Weights of a small GPT-style language model, trained from scratch on English Wikipedia.
Size: 13 layers, 7 heads of 64, MLP 896 GELU, vocabulary 512, 10.8M parameters.
Architecture: LayerNorm after each residual sum, learned positions, biases, untied embeddings.
Training: 264M tokens, 4024 steps.
Each number is 500 + 40 x the weight over its row's rms, rounded and kept within 0 to 999. Layers, rows and columns count from 0. Numbers have three digits each. The size before them is the row's rms in percent of the matrix's.

# layer 6 MLP up, 896x224, rms 0.0595, rows 582-644, columns 0-111
112:460492492437524521494534458518453408504496519532470473478543435532566479476498526537470524511517418514532470457470454459529479482565473433539399563499501477467467447473510438526396525508485490509466566512518427474525483451500542477400519473420465450507567483479533483490510499365535533473535509530498504530532565538528561547516483525488
081:518500485467496501515568517453452532543439524464475462529516459478557484467429506569456510473495518466464462486460502467513472499494465478480466493653429529537430487504511450405504486494537501456486468519556552594490493438573490464437476501503549527511438550467443459516522466490488444528559506443494548504447453488551510493425535550551
090:555543510511408461458467506450517532543439525445492487527511493503477507462461532499585414461469473557511523515495465482507469519559516508519543535502504494575578544475517460459465480549513487512507468528505571478516494468479554540526476422524459523489440466473558472465487487557498459515485478454512471499407385525533511461570523529536
107:470494521513536427524473441521496504545462442440469515537501482486509578458478550465543507534543464427507511487445531499512493473508603502487491478579467473472497481441552527464500501485581460516532491538488473470519458521502575571528446488578537475520481531518475491515537523553455439533506468531540542526506523525488508493540534445453
103:481510476483520499476478546479490497566532525465529546538516504476586484417477487480527497529444497428433489478589538510518543456535481496525470530508546500500476474459503455483441476453498534555515465466496529541502490530555506518462532526503511505530464422518568510501541463498547570527487507526582476445485553434529481565477424462525
111:518441514426530472482478489414504543452457534486483451501448420536530486547594534500553505484512520546473474457455408580528467517501521509481452542513457432527580546557579499490488503547412537458481463466454490499435446576465489528502526520398509483530544507525498529501474507508544509466458465491461494470535509539502499456415494531497
094:448599508463493526551493493489489500500538508499492473474437544484453480527472488497562581464514525526426537521507437462527455443480519545501532564551531532508429497498473432504407580562547424444530512531499512515465434505481495473481521439430507526472554546487529545445486467463483479453496521539547539535474456477497488537556460469562
101:496494444537502462503436453426459499501479568563508467481547538499576504537515569554427451480432518451472521460502543490526512517405546482464477607483480478457511507481577420495623572573464487480460491535484488475529513536517482558407483524496442503511460463460471503506544441513479509506486520473502508492472537487496567505494538489545
097:493506566531518488524546454469494430529495510453480459527513527482530529474553501453506445500425564492494528579477436515531437431501476492543524517434488437473493471531543482534612519475609564518515508603503478544509458457508519534498589438441485537444481490540541515539506444458488488497511533530583470534490551504544534515497503471449
110:474463398486513541497514488562458553516469514481495557496472522472445465374477556462482437501422528463513506501527503405489457558480481505523445513482380512481473524507568476579492489527476518447588539557548534524485514564462546510520452431501531509426455448475540508476495541441460516527473467447542498466487521513585473481541494480455
066:449484471443480551564449446526455511533502550445476502504496526486506447429506497475469559544461576533521533470542468429539533486490515499435480412504537596502463455550501437523458492529471494523466504466491408468566506496541543521497459522471582445550496508470518515541515496457456562522537487529515566481520494546448468534494513486493
089:474536453569525449647596421555431451481438503562470552501382500472462436462521468598489500516517529536476466501493503493530578497497439524455479508454504494567513601533518479503518591572489548471498487533487456509510514531495511530507474493478520499561501430552488511512497544468463437524476507504444517445474441561601569499524489542502
087:531559538444509464454562541474450532510490477446547496466449428476482553413507537509501481539473568475495470576504487484446531546520524522445505535479413491468528584609528535475575442550481456490522461491455535525504506523514486552505490464479539386502437508455426573508461475498459457476501453453495468530513514449486494489473496484509
111:471447531476457498610492494497526496504440469425467464605492548564555492454583492555495553589528442489514463434506555447525456454531512473546450485458507509573456508444518496494437459462470502510484488496492518572509520454541502484510519537558498480522539461461486527533512493525463510473464518471564438508518489446434521455516561558479
100:533477448543573502495503499469502504492536533486587466571543482450531539550512533541497507483439538495504514482487478480389476487596515532480464510542494503526472492515525486436533411489500536500476432514445490536536550495467499570511521471433427493590463530412463525560529480465507484470507480428583477490515538462532512565419448528523
098:541501486491525556455488476519514491538525494506489483519565519488525429509543504384517536469450492491565528460462504476507455520479551472456461509483534522550491523527511497532466527411509446540463535502505430570564511568476432471455519527511548572503540549531482535548556440470505551483529488518504535545436517517519440434528509488398
113:504510534457444515456496468504432519501507457498582531535531527463564469489554503496445496499555489482497461483466472427503481520472450534471488435466576498556573535506503589526491525486597483509499474441510444533548496492472446467530452507523510582462527502512563538539546513482497501506437465428555486542484478542583492549534501541492
100:481515452584461465516517483506492602546515522462493516516495452469536514540526517509536513582498516427498461570467411480519562489506540589529505465547473459496515500440473542484525506475505530428517464563450436570491514532537491470507440431514474482479453468439457421489496601472539493448460501489482535580495510442562506452488534567484
107:470581554528448526413460486468456508450464491493439468549512516471552549502587550486577469483479529438507439440586490471540514481458488494445453509513499502487511497554515515548537471534494528567447483517477516452469440504501470541482431479464518475470512509499530504515571506509512499543542485525525491497497574627482533425403472478439
099:504536467484483516496507451459417457497556453435545435503519524496449558470410489549522548467459531456451492555469454498524483355504424540466547503439457503468456483428418486487493473476549486537518480485462515494509484480451536492443548540509488505530558552461496455508552506539441526490467487473483449490511385549534471532484483494436
104:479564499514487498526529481518396455588576416417513485470496509484495551464521567427491520451511457552445542462505497486543493531507455508455494521494531523579499539483455523520437459547539392446469531493535524498470455604512550561485509545407473474468545534572589484481465513426508538449488533464497536504483580513496467496555527519574
089:534507458510488475518417464527443559514501472502501459450480484503513546453516409576433517543538479502445566477455470506508467508514501528409604528530567458495485516524582504480483477491507468518534545516518419507516494507493470528458520464476554515497525470497457539490524444477501541553462470529612478471503518501513481537431498484467
100:493488524502456421468509538506495586500399455476469384516484410525514447479558481498544518591516500431516492479524490524454477509472569509466491433512517598495478460478489481544519537460563522577437570446541475495533505505620498516419499522506489509516538515475520524477574439522481515526510519551575508532543494460462515459512535555474
097:519419462475493493564478475421515432572442461473512504513535543509539543485512499481522464478540510534485468486529512474527562541548534530510479468541564506454523491546523446489551414546490453504477435500439479517546521445509514474537493498525521501583501522442480541498565528517568535394564467437538490494505556456434480563492509502452
107:498525513521472482527533495473471437528473572448625557470481517394479436444473478525473544536535502502506511518589450463567557527498508453550478509530458504506490492617491536451516508487497481517536608576439514522530516476438421513556522406489512475482499487453491481486510499485471455509467426482501523485450454536478498566543445480478
112:455499448551476518424546490403542480510428407482557511503514523527493517485518514504506525539408445463565517452558466416546556535555514555481453482471506582529541440545516535522465500503503540497484466433456528457534495526513509562447540452576487495492498486483437502519521491434502558454441500432489530482562499513524514525463507469516
113:476479558555458500455534498434491554517489525469466425517446551557535577497473500539433455535519505483399585535496495493479508464489516487584532575492509564395530517522495564399499479544583409526545412554516515455509485510536444493528527494469461511492490465552485488541450439563453474503441489490543496538483474516449454488549509473488
091:473486437521501458590585431486561538474477459450472516541519492580517457520498536540515543452476516432546596479539515517473427506473526462499466472505526486444478526483523511537528574557495541446508428517482540424450489511524514497503455448519445475448487494443510505500526462471464477512562461486488527519525456454460447530552532522527
095:503475536523540618515531569487493497585506484522541480466502595435525462504602576482548466527484447487449454535442491508555553494544462451526492476537469434527453503485492462476548589466552486565413506462528474414493476528513512501539478469489463590573505453439556474444446508493472481503562487550534507409440467514430551520513441547481
102:425463490521511560541471485462516423547423457543428522480449493506533474410470493437502545514540468545487474588478472547493483538480462497512559501463515503470552466502504465447486447548508478514484502465519485525495490462500522538467472495505559516541449520488536485474520441558534527500525497469468528519538449484466497500493529497469
096:447526482546501522502503531392439488497565458455560489558496524476527460447530556587542572482487547546559545474531490465574451535483478473523539454509508554460437477438504564463491546525484513458449527514514502407522524455523568496512435559504514388530499454493482468534482538475470465488553465564385527538525515524590493478486540499519
099:441562500492470505506572453430442515503501474477443502523450527478508554497465498447464508471491497467547483529530412560523399567509520486543495494563530516489483478414531417535507526521506642509489488496538515500579432474514408546482415435534516581532422463464495520463510499467513540421493525549462557484493496525522525474459513490498
113:509487566515510458468537476447473479535480410551493505586460459460459521480577506489552572513530488497425458565440503400527509585477524571472523489443568509490525506530428528532484522475542509532564487508473535493500503482489457496531538493503494480530543553461460529445540485448467511474538487506596489531481429452452499463487519520538
095:515455502482518433474563471385518542497454488482537430503524473516524454402539485493501483526458499527526492494504430434533538515506538476526496430509503494429522540446429516540539521487495481528488479497489485499505422545447480470457506537522427431527551452514517468485473424541494420502499546540541476586476459484538467473520457504504
097:443511574524589550550519465496424512488514494495541512526464530533465542504468500463544550522484483470468505517533498506551569537542484526513523519514532545448537465470503415400487604416471519486443523496477458479494499480452511532567549482502524479427391534447533496510484445495513470459513467479488548425476468530460519493556439410529
101:532533431524440396600580563451452498516424432575538471496558492447532482446536517514441457537512485496510397466532505557483500524544489528448526492435507448452548518496494477555455475488542510541411474528498474481520538581462472520533432493527477544529505522518514538473527529509503441556522534462611519466525542493456540532564450562484
095:488552459476528496501498533517484532576440407520496496487477494507548488487486510471569495510543490454505484501473556516483477560478561492521554537569478567473484501515492464420508589491541499546528523521574482474514538562431539493530517518470545515522459525533480452544520452477537468367459488493481585471469462511515488466506533505497
093:510483455458509520487531516523562539510472500526526513438524483467588403479534502525455454499475508536512496550444533455496488509576454490539413539445555447493497520515508549521513469501593407565378588545468461549502517472512480504519466490509493451539515455453529406583582513533476456543545480448544532539472522489482532420475544546503
104:530521436556477506543488460498529538421487464492535532540492523504455470502554582483537548517488464498543481473547414458480484456436571464497579494471485481496446533476489457426517520567546461485562499499567501576528480495462473546610506484480550491492513421527523582509579471486512522491467504557535464481528446478494441549466575518521
096:472487485504534443467518542527585451516475546454531493508488438519511466473552504495561439424514561511500523529490501526530526561525509513527492611438490448515545490476545495500433476477501504457463482541468514435528508538516474594494557545489438487542535533479474486479508516407458570498471518465595501569481517569456533528546602506578
102:480457437496455462471505584538428486480573467556568478492509495463469502487565532509526535448514572485487503562569459517461430436457500552468480470488468474500474588503503547458415454527529517514506473533478460517507546492525486487468525454550464456525547437526492462487502524500519461472488524429486571505535552454520464500577537445509
107:498480489426463493526530559523487483477524478469470492562551537482540516460615471441525551547431501405436473447521509492505516450497487496505516527436530499454529508489545471477462469470496433523449467484552455500480512518574477559499471465475526481497456472487482522424433527564400548474500469507568466517504471555549528504525441414550
096:498506494503479468543495529510460589504464475491470493445525399421483568511478498496523464521459457551463478521520492496498485480502516574485444488495483476469456562505505547568480490504545490418471452515455549380422544503479434463492488516463439537510537511506511541496520531540573454518399506455503552503493559435529477561486523505506
105:471497497570447432484454526488571527581469475470549438469525505465456473474501539484478536427472505472506467452453491514528538500513559502441458492482539447519428522480513484460536504522513502473471479546473495493519511508499443501541474488500556546461505467538487515449536566489471508499444463548422497548409471565454492486479537481516
105:422469529520505467439535550504549554507499562532499519505510478453519450463566572453523432498483528527513478463525476434526512467447508464537412399550496518516477559547560509504598501469497504463562490496562488513395489524504492552494465464408500556465559493526469453539567543460493636489529452538535485519486469491554565458490505536434
108:512529515522476530557477529485462519531573520453448488532542494460459491467549489560488521440499510517532556508472536523572511509590490475546539529556491510553457515543527456472513502517446488484536475576530526511511584559475463547429457580438468560484505473573511513493577424493470475477502483470468488461544471519474569486541571435628
098:456491499491509461515582528490427485527461497463492519496458494483566485555495480537565496450530482431506490578485493522526518495468505478423483482554470507539553483500535518560499516491493551484593493539468521457548498451481514412535486486467404510560423546506511478503470464533482497489490502513465550515495458540532536439496540505559
098:493453515569447508487505444456549476548469468513502441515456520538481451468544514465536495470511483560485511478470436486481488467550588489514477507469517420581524540575524494429535480550444482452423470525463472526536471455498551464522566526487468500481508513412519476456500463491515505441589468510466545464529524521480517477445475494499
102:444495533522489459551474480432499501550507522537605469557549509482511401483503570498514509517516507508535496527482491429392503483504487479469566512551412413531463493587491435552533500533527426521519451534445508479576542539514472544426528471538503523531527527533482524517514546559449427482492527517477577500426466536571537470541528471410
104:512431521489517467511468483465450513450503499499531458527446466453476555492542465520529474490497527482517557501466456516492500477467518501566500559400458501513472442496539502455501457503505521559431592538490521438539498438469520566485488477457451493558479461439519498470460422514474524537563536501499483500448453483516529451477507482503
101:506532489495546568516464436500532464445508528452561467586499497536503527450528427518466578473436490463471498505449498516559435561570487519482483486522465539482436463501509468461489530456515549511508506472489487514475559426510499566492494528552555497503473572479462469482473521511512502468566604503523542522476502507537447434516473470543
094:490498466474460455497504473503513500539458508538494501580498472482492501523476525507494473460483529459469459504584560445533541589525460499483446537538483426547561454401495469423479522518520471505506415499505465481449578532511511475537402441511528477488480474635482497549522484421464446555438483420469478525493534541494584451535563520478
091:470546507451579570421516484484493510571503493442492528508537506523488479434457539528544485441461411449531482574437460489488438508604497481497554504469467512525534511523503423501471535485540459544457508578534521559495506499522459547476568509460512453506473486426510583474526487527511538575552514498459490442515489501480507506524512470551
089:493535450519467465538491494414511430476457539513522491480476499540564480430451500555536535437475496486509551517441514484555551490480578449531469473500501466523477497562509572449499531574523486509504499514634431461548493520478508459589576527474517509523519499482468563566468413516497488512507449499536502523507492541553456552454546470513
099:492472563520484466447456490475461507483435546482498475444423556467508567516546454481480488518571463480482521551507479546502455579500542464553540502551488496500562507489521430509523504530528452508516511477499572503459507489461421407481509480592507580543496518448500490451475524518491527471468483462592495493439466511597473480520484423461
101:558479474529492493506492417526542534514456445442523444497562483536451548495520496484488496511509426490458463459467459548518446544528523551481519450505515553449587480459537597498533546567553523510560403503500516493556525502454552522451498479508541440502531505439507509481567535491573460530466529507429438513428481503469496521522508519462
101:480465483587526502511497535481498596579432476514511504562529577488525490453510478474541443526488485502459493472589493465517481424429506569521433509466518566533521526529502468526492503449497512504486526562575478550450485505485500497534442517550499530498548514482502517477484521494532528441613456461488502505454444416525488464510529453523
110:522486556513512523494540512468550525457479482484514524517519506550569456489468495513515509500503452457508426489451462465471561512492463492509560490448506501505461534479493516440460471476506419456513466457544481444471428548524551522506543461424466477522482507572432515519565517508510425511472524448528472527455510500589491482446491451519
108:443539469522536485510530529518518470474479511540579468538447452454529473482502510554490491456498495480495458407578496535514484471532478482438486459526453477541434563546416467573493571470537497561553490463506449458539497510508426559575543547487530537433517554464553465485566481441520547524491524418532478501461515492471550488483493446454
096:431477473521438483517463540462542494504493585482515466485444420454518496463566534485480555440490517512526442499500513474569484522541481549513490388459502447539495518552523518548472512543449568569442567519507508501417501457556570527502513471578471490518582554474393567449527570476488517467481469485484558577586449450522551471504438507503
118:514442482538466468512505503453381496565496444492399430565493530535447493511489509462494474512473488446489497527508497437441488514501511482473461586500457526516477492498582423576530557453495427478470476479549477526556491522519494498463509428481498497456515480518475500517506500509504485480577482453470485512442573531503583529508534461526
101:525502543579456483479513477474534502464514408438488486493487494527436506545574516487499485449482480540483380430557488469500511509508525548487568492517575463464552479515511454506467616531497541505545484502540524417438444458408550521444531564532479486588493532487537441486498591401476537405489507490565489523442477515542510491523537502511
104:490473515555463590575462460469513510522429484539538476536521524429404493479402517490462502503495537485544534493491476563531546497530491535464548487471511515433433455456544507498522494514446470508504477507540459508557418535510500493537526468482479516459508488424494509570486530432525458516617457454419492488464469454489501529440501491542
# layer 6 MLP down (transposed), 896x224, rms 0.0539, rows 582-643, columns 0-111
109:514530514494492566494489519485575549491528535485469486499450462513423403488445516457527412549526501556387490568540526463431520571572565526523558497487592464481513495492566519522488460502514511512534468496480454526510409553513471510573497471517506523527491481533509466482509469580498514516472448462577540502540456548507483514507491488444
090:466515407479541514503514586523535499539456529470406500551536488489477489529553500487554524554490499475487508535503508501552559547438554522524522538443510474513512465472477439552509569571516493456527494510422490539478444497458511476470507436557460479499582510437528506473516540520537471509472489541529498509537494488498500532508496487487
093:515466475437563483520434534480454488497474427473492497457493438492505384510455460460540548531456495520469522553525462486501496553532536503508496521472491544467532506447508443468458467502537478588492551468504507458427483488463525429465551421514516512526523521552547500461478528470454430554513551494477473473470521443496554495457501517491
106:504581503546474513456470512472502532515514448475504548420474475485546483494539509451477502531512430425443530522481536524466484465498610472536511530527449453466536630573463528533502511544539430527534459488475491534489523488555579450508527517499489577457511483478469543494561473478550487523503446475453547492456437495478532568466487528428
097:539465514497533500504436519495529502513488446437476488455489579556533519475586497542485477521518506529451435487569548463516621469506448476516536509509562520436524430479470479476421496515448538495466471542524462495432510448445549495545531487528480556417484583457508508481469449544443423497483537504532557463494484576522467568578431472507
098:476457520503474441487443439448549538505481513530485484567506479499569491441508495493462492494500496520463485442467476553434513495472492490534507477516519525512494477478469491520570434494467496513479499471567552475466506490481479458560548502449474506490495549464454494484458504419456451541491548537519403433596492484506504511461435461438
098:520489534470516523450455570512471524545485478546571536498555480493502588498503561562441533511517505521625415480456503539518458515512482429534502476552453533573500473530488480506473453556529360503520510506474510597450558531529512533498464560470503481569519479507550531456495477466524467509515453433536501518479506489535502510469468475470
096:438418489570451477470480601584459526456470543404468575522579477505504477514454488486483467575519533486494531510514462467447540511540409506510552472569482502580441426475520493542445538469568543484519509460437525468518520565456487466467514482446530448526534436560533558451538508449517545520479468524513468479492546481527475464531487452522
104:474451472489536452483527526513473479482515445493452475520486544461528495482501505503503461438489539513530513540413477556529485430517476497485542504473443584513568401541484551456433493501507545548553457499462559445410539532447462481439478528471508424512507489507501500499576434459458485542540490379508474396478428547494462429506480452484
112:522620503448494502460492496482491538483571487501475525498449475447457473480457464400519501531497465533442503521516577479526514532596498502482572445516472530500505439492530399468530555482512486512467512531579504490505477549488473466467427590519446496528458501519509542509568500514540486501504440511460468551474460518550454439469598482544
087:577475449472481516478504486511500492454445524487508511537492535522502479462478471502535442468409573446485474503491476595428521387481472529551494446522487510429458473508554507475450483475521506518437497462543511505425451516472478546507502501533517492564491518499560479491519526531498507510442529482471497508474466534598585515432539539557
096:473522523494506489522524541525489535490455450502481521580364521433526503460517529601467522499549502498568507535503534447591493510479592495511578510519536513525520532554509469446497517566563518535472478456435506545463467533484479504545464493516510580526518508527526551551530471536549483509435486530538528491583458494550543498580519539479
088:565537471519418563536566488542445497505549517451505509521562447443541467511512562497536531438478563422515509529503539533543431605495559483515563528435507545449461535446541514495437455488460528533535531528540514501484531483514483467482505427459457501542469478461507500413411440485534407425559508505501399555545529463521503450474496514555
111:514555522453438523565422474550482433443452521519537470404568495567560502523456491478515513466453518569498509488467498486496506535471587497553483461530489506483520506520431457495484468495573506530443538585460476462476563495531523457482512499484470487556457455462557504504521509552422511477551514488545504498444607479494517570527429545521
109:472421555479460484507507537416532495574478510479509439479521502440526500443501498470471544512487563550510515489493447412551494437524503482433508504496462435443505533543495473440507464453519496536443511474491450517472569534483438496471466562522495445507470444423494442507449475558471539529447504539461506490422511533464469583480568481523
097:508465442540475554533501512466540464522506485489471483517500539501505471533565462535516442561529540502468576404484469486469418527502517442537471417461490504472491504414516514504441511426453554464503411511476476590491477479500523483493508493457529593516508537581546502529483494526453521480472474482431492495451524476419523450486529552499
108:525541459482460568443509491505507501487500557520477593466514545503468463539435519493444573534463423447460466449468487475459492505532547538524522466539595510468491480478514494480451514575463527472530494477540491503515466488504477495519471527519483544473535499516531468463421463423457483448513524532495481480574493610550503557564464465505
105:457453496573562476515593481530509554478497452578535525499503500468466468550568491506504531530524465474436444492459440482534491403510438572512488541441494486540482540547595525517481529485427449503515554451511526494515378517527544608525516501517527492404510483454531507535506469511461511497448469462495487592451501537487489501482508499477
103:548538462507519544419518467418395526509516511498416494468449541532530519537485508506495496506495484491513484502546604437510518510522487505535493524507428466546492531469480490492500531430561567536459540489560532464481484515476408491497444485479459517505502481501505501516392444550546499500536532542487388411569464518525508498495404546454
108:425527522438534506589485490469452469587460581511557467530535480444487491523507525555460478555460433518474497498431493514477536521518520425568533536542534497526458530552560511490541521532562517514412509462543514483546545521500478518489492519460463508514476521500482460486529434463563468465549472533529495506467517628569597483425385446553
096:494544494505460502478503464446524558449541481448493495447443554486458521524565513472524506463526462587361578502439476532515502529463445491522500551455477471535449458511512461462571543530518448601493534430502517464502520474489545556516530510465501565507498471531589400500466549450500529461457463512437544468487492503446525472496525398494
097:467515508459509511527504471535470489504468507513557487541444475517500487535496445480482558517480513473502509559465469501544490480479484521572450588528429412520533511500510477455523531550407488513481444551479570536477452491528498527539501535499461485516481511506483485532530510557490507579565569482489533422480482493523514541526514478492
104:405524479550493508533479521522453512522498513553493446506490497520504491527496543421540497568526495572559538430582577527450573519484481452555453507522502396523488410449474550512500525505533496473520481518500463506514562456469496489491471483447540506446456525523537529523540494514430553472474542467493482523491530496511547531523463597492
102:499471504572501486435491485515516505469494536573550492517549417531552462470506455546568463514566487415468482487509505485522553533507525562463450458479536531549498513486499523512502505515561511476478500517508553455582509513616504575493503568472531490562465453457449523464512470479494480495508530543502487466491607537518467467481508515468
106:486549447493499527582583572463462504517517525434549513480459469472504568497522543520471522503550455455546507544517548524525525432566490518524559483548506495541429474526584546550503477507483492432479548477511423463497429547470486523552465534457475580575502451499449449477498491496513487499504448537548503552484510456570476535531529521443
110:494476515444544456479543543458552466473467488488546526486521461508511521440536502477467533419504468492532504540511482472526489462550481508446503505503508529482563480464475582532511563567403548335534569509556477480533532476486601456450518530506465454476587462528429507485465537504483579490503534500479463473563525490534471546467487502537
106:473531471478456583511412533508563474433423481473481538495522532478493468464506531530469549552495551437475480511499509515490535463543461506495511558517491512530511568492507476465456479520546457495489503500488498518517513435510548493484473455523483542516524480527472479460459558541455452417494512552433532520524478457487479531542576462545
092:507522464521472543427457493512558447469516586527523529476560528502493493543509509434520445483503535518458528455449492483499515388430497547474461467439431503466455465401545408538468423514510479511573547447510450489474525481506497445496469558556545583489501512512588489474602476473586494569513515552487487470537455536503509477419522481459
090:469507528520512471409485384479549483528486471482541547565432535558473493457455471471497485475463493546455507455474493496470511505453494522518504485527512433496520446482498565396494433476417466443469543479505572449502520424518474528455497539447523495404528602486561512476504510504555508519546512548430496513520472543475546518561373530522
103:498495520527501490575444547414475524472547531500526534505492493475493535482465446531533536563510441559472437604488531491477410537592437494458511499533521496539440499481499525535531460498500445591461504466487499469519527438503508515539482514493491486576459510401512543457559522587517513467495406443515454476554556496459496464527553475467
097:553499471438453543445536479474498454526556478448593440447469481599591410461472457461532465478520512541468488472474516537428476544525410526525452523512503537466528470472495494456474474584471501548540548481497486487489523479451463455515498479524613505506476559489474455553538463485551516498511538534402462499555488428490503488491538508527
105:460475492497513492493479532542452536416522498499484499481549559451473541531481525489425504520552473494550472488558554498527464513493504528545474463508526519513463516491528443508539513447553500465533511479505536552426578564515486500492440487539501492466502424511492514592530545500562470526493561424489495473432480447505507512470555517560
113:443510527484531511434474443576457560533502589511582548525510512447535528583500494411571449477529585483463454534503493531518528509505542531426488524496433501469504501510465517537516566427516517492458467467529472479511464474487468471483528518559460501483463589552514524547532536480499536478509508506492526435458453483467439537483578513509
098:484463553528472498503433520491511573555502468494449493528476525518484485546533479525532528487501421517431479552573504407520506542531479469472479467497529474449547562556474512497556480515499470426492484526495498503514452526467493503490472568423484450483477577530438570535452574449476473463555621434565497524519527487510525562534535472508
099:560530508546518501470528459497525567512535488513534459530444462453475404471543494477443479510450544426547519508476551452479491524477542538528476466532487428560492452505506582527460441451559466489490467525464568494499388488520524509430523573491488527467531452488527449472501514540467489570592446461446497509562531531529528516442492486502
100:516518540505513482480514608513419482556490531502488510430506530473491492559495434458438503497424516520506493528517452510534511503493476544467498536427504492508480525514510534523532487462501400538431430499485475488420527483504461563498456505471499537551473494536546478505526546535495467458465455504451506432560508495471532480532483548469
099:442499499470467506490574546513440418572504555499535561499520463463494554546462523458537499488463492587526481457544586560391526460502446478492492491549438554457525486508488510403521442468524534502464540507519580462427504508484543507495469512609541573505594483449521474473490525567519541461445530482517481523559456569461462528454478527504
095:460539512543479559503478557473471551501467478508538492548550539391464467478498540580478473375529455543480477466482442463481526477462438489531452515449542361453489457477543524511446547469566531512513536510497500422485485509528501552529469429451499564497531532518498443494544526477496465427495549517464478482481507466416541560430554512450
098:534432505566478514530594448474515591571499495523519419507485539534533543517523428513510470468470524512511564502500544533500505544477538460530566457493454498555500470512486515470496523416553501499507484614534562507446470502538485555542456470474518462579496552546482522454480425533457573491518518475483466500484551583504461524523466459492
098:522497478443515501582465507519501510484552486464510531517462478431487482462526479494379543511482517394451597516520529550497468498429532532489506549491509512458455512436471579519501496474469545547512545499534500475530559458514449548445461505475500460499507442528535503561519507448494497547552575473577456476508504518514479465519439496523
102:494510513487577480519498460454487517440400554429537492448418456482456490497497479460473558511507454517519521471497532580462487466499509526532452585435574529456430490509516534467448461453447479563517545588522481575516434472499570410445550450526477480490496453501493518481545473551476522456453537494452437485460497536456458479548506489526
104:469605468554452570507544468540475468448501482500499554459510463506457546555502570478511500466527520411461529448442487492554461547516365496475491532435485500499546457521490452520476446526498534505503481550555547512507540543532552538468464410493535573503494532570583448425500441527499518559473546514505559504461495521533489548507509608492
100:434501482586488500571493460489526530494484518448548494452446476485483457511485540490534428496539495496523573491415492497481488569473583481506506494502539490503564516592517466424526454598470503447519549558582511427435522480509468543518518447558537472435577418472601523511433416540515466487541535498352475516538509516499474482465443573499
105:478468513477534478448472473544487463542552514525460473465477456502524572503532454446489500564550492487503553495521500500534504551469574480469544490530513531484529530387394518493498532508421500445498574480489519496474494554456531499506484490507479523422479476527457537463544536556530500537474508471529496477483478539521510535553507515468
101:454559474560466487536475536573564543574541539470521532480485555588507447514495524436534564530470472531425485558437511524530515544487480433492477515452501534562515512448482447442576441506496542509487492456537542515539526469548507490481531531542583516499429457515474500453496612459564497509533475535470515545492552404473499438413491419517
104:532511449487463497453514485511532516516492508447560494521476440456505512527523533517509455420523488432490422477496531496467581520439483491526525421473492502533477525599480470468441459421487534509505537457593507541495564540476519454546521459437434519515536477493539524534511535493475493451525518486471562520545517471524564546567458495529
099:510552497448481525444452527485445532492416593516530474497489554489531520501551520469542522472483469578523482512452545589502466425539551435533539553499501488488459501490491548484455539540474532468529507458541474459489466521500517479463505480437489507562540532428539566510507525532574453509528525531548475518511541499418569460440532481518
098:480476492513505491485495584478482506430529501557449542430467531511484550485572499558449550483558542454506498506520449535445617463480483558475511525533502510580420552494464425467507432483504406464514483499433490510525565453553485448508475513494543494474468527473514493492431534485488379558469518562413412472475549515439514432511501527458
101:500480587582472453435575498483461469469484446489476470499559550524572448475462446546418540509492570458540503487509578474423562430534512512519484524504475434570547525497503503515571512424556494519492508507481538490500452553503477478434539475537550558578559460500533519549453542490472525538521505484566484533499478447519489499594472530477
097:462493581523505534519495506525486435539499520465466503388428465542422488511395483521443496526555478468481522529537491499463533556471514538479483429555490486514482488502448557519556441508444544527545514479541479505496454450604507475470390480502529549548462511534436486504465464478416510530454519542445474495499528556527486490484482520500
105:481490465470578523559505511540539450511556490494540483457531579508434460461516492431537377447485490524493473542484536495528537480520554470470549511474511469431526547475518557381535512499460508463493529490510554502428549468533453493438546443484556512580555473555512509499509505490496541602483542483543472528466452484502509516490452502536
096:502480496477499562478508492513550485526431548583450511571578486525527499528510424469517418527566516468532428487524493530493500587475502430455493540517566472460491478415493506540441461434456504467519522488427536593526497476501529474585510530512474540467505485470546564571494488526437540540500498534453472539464510483476485528514474575495
096:515583516478547507550553483502470465562457493516497466541505563484556552516439464542514568559481515536492494483495504475587482521518513449458533558445526558418518463494510470495456536567549526528503454560394490500493516505506512436618457553484506495512456553429453490499544478527570505486477472449504536503467517586435507542523493518554
091:539548461528608519469495497514448432515506526538493522506524434514446462478527478510483535434557454496467548477491448533522520522504484457443551535568465501506476488526537495523468511447444524499407478529531544487501534505508499582485567480467505553512536522563486561426548532535490450527534543490374487475492573521498503491552476548475
102:496491460467479487507420421461553490493533441495498487517519522579453437507529457470518455482535470439572522511493563480562459530473531493518456473445530532489489420466479506535431476504518480501558468536434498510558572472428452445526498557497510474513558472476528502516522515549463501539512484540485504560472520489488491473496468493412
101:413523518502460501492549505497518392525536487468533464446456536506508491473468541532527476514513533571480427465572494471541559533496451477479492430547456428445479524466520492558558481433459467489523511486473458519528499448541522473453512504462514473477499551493515532497510435470496540497535582576448447479463516524552542527497459505561
103:488522484482462429499527494546452502502476490470545537545516504567546501468452580462451503541502599407491454487468501456525518529468490516497464512456526585555516540482441550560512482519470507497529509523514423461449485527508492436509537523492525520592525504456507521494528522465500509557464466563436493555512472467544478407454513491492
106:444510554518531452556542495527511612511471443496433458452487526459571507550429422512487461522488523522580520484548533524489506516480514543505470492513471501519502483475412497476515537521514465532508546572442526480489524514498562522501474549480496482540486554470473447504522365489507568485464533457484487489483497458509485499495451515454
104:476495494501465552506418486466481441487532514528512486576489505454498482466549452485477502550522515495472506480479502606499512528524512544539572501557536501508476497574482527633506514531481415524591499479506450480524458545446497494466506515489408481539463526514502502504492523517458440419542514610549523481445550514490477495441453471477
091:501464428535483476536486546504526455491564433487464457466575414436574494460410562553486488516450498499516465516472581491431576508532479504544539515408512515518515443508448512528473488496478478538411459542493493445513533458497538531460484432477598480492483519512426484476522586454397507539557507531554505497536490528496530531502569421495
108:507506565488520521495498520505479471476508522515404498468527502452509438475519541543471451441498495444470502490482338533469527567493487475497570561531519477459479538514476517517522460545465466477547465458494464523510403531435514544494508456524489554439536515467507518526521532453479491481478459419481547533464495545543522503564462522560
101:467522490485387416526484468540447508473520512551475469507479553460521466452547498488479533585527499563522498419548474524556516485447466501459545556472398561462438509465504498480534522532478489463438531521546502495549454491562472533432489472516485485520445508552483479549451467495497484440517501512483478557432465522566536521520494515466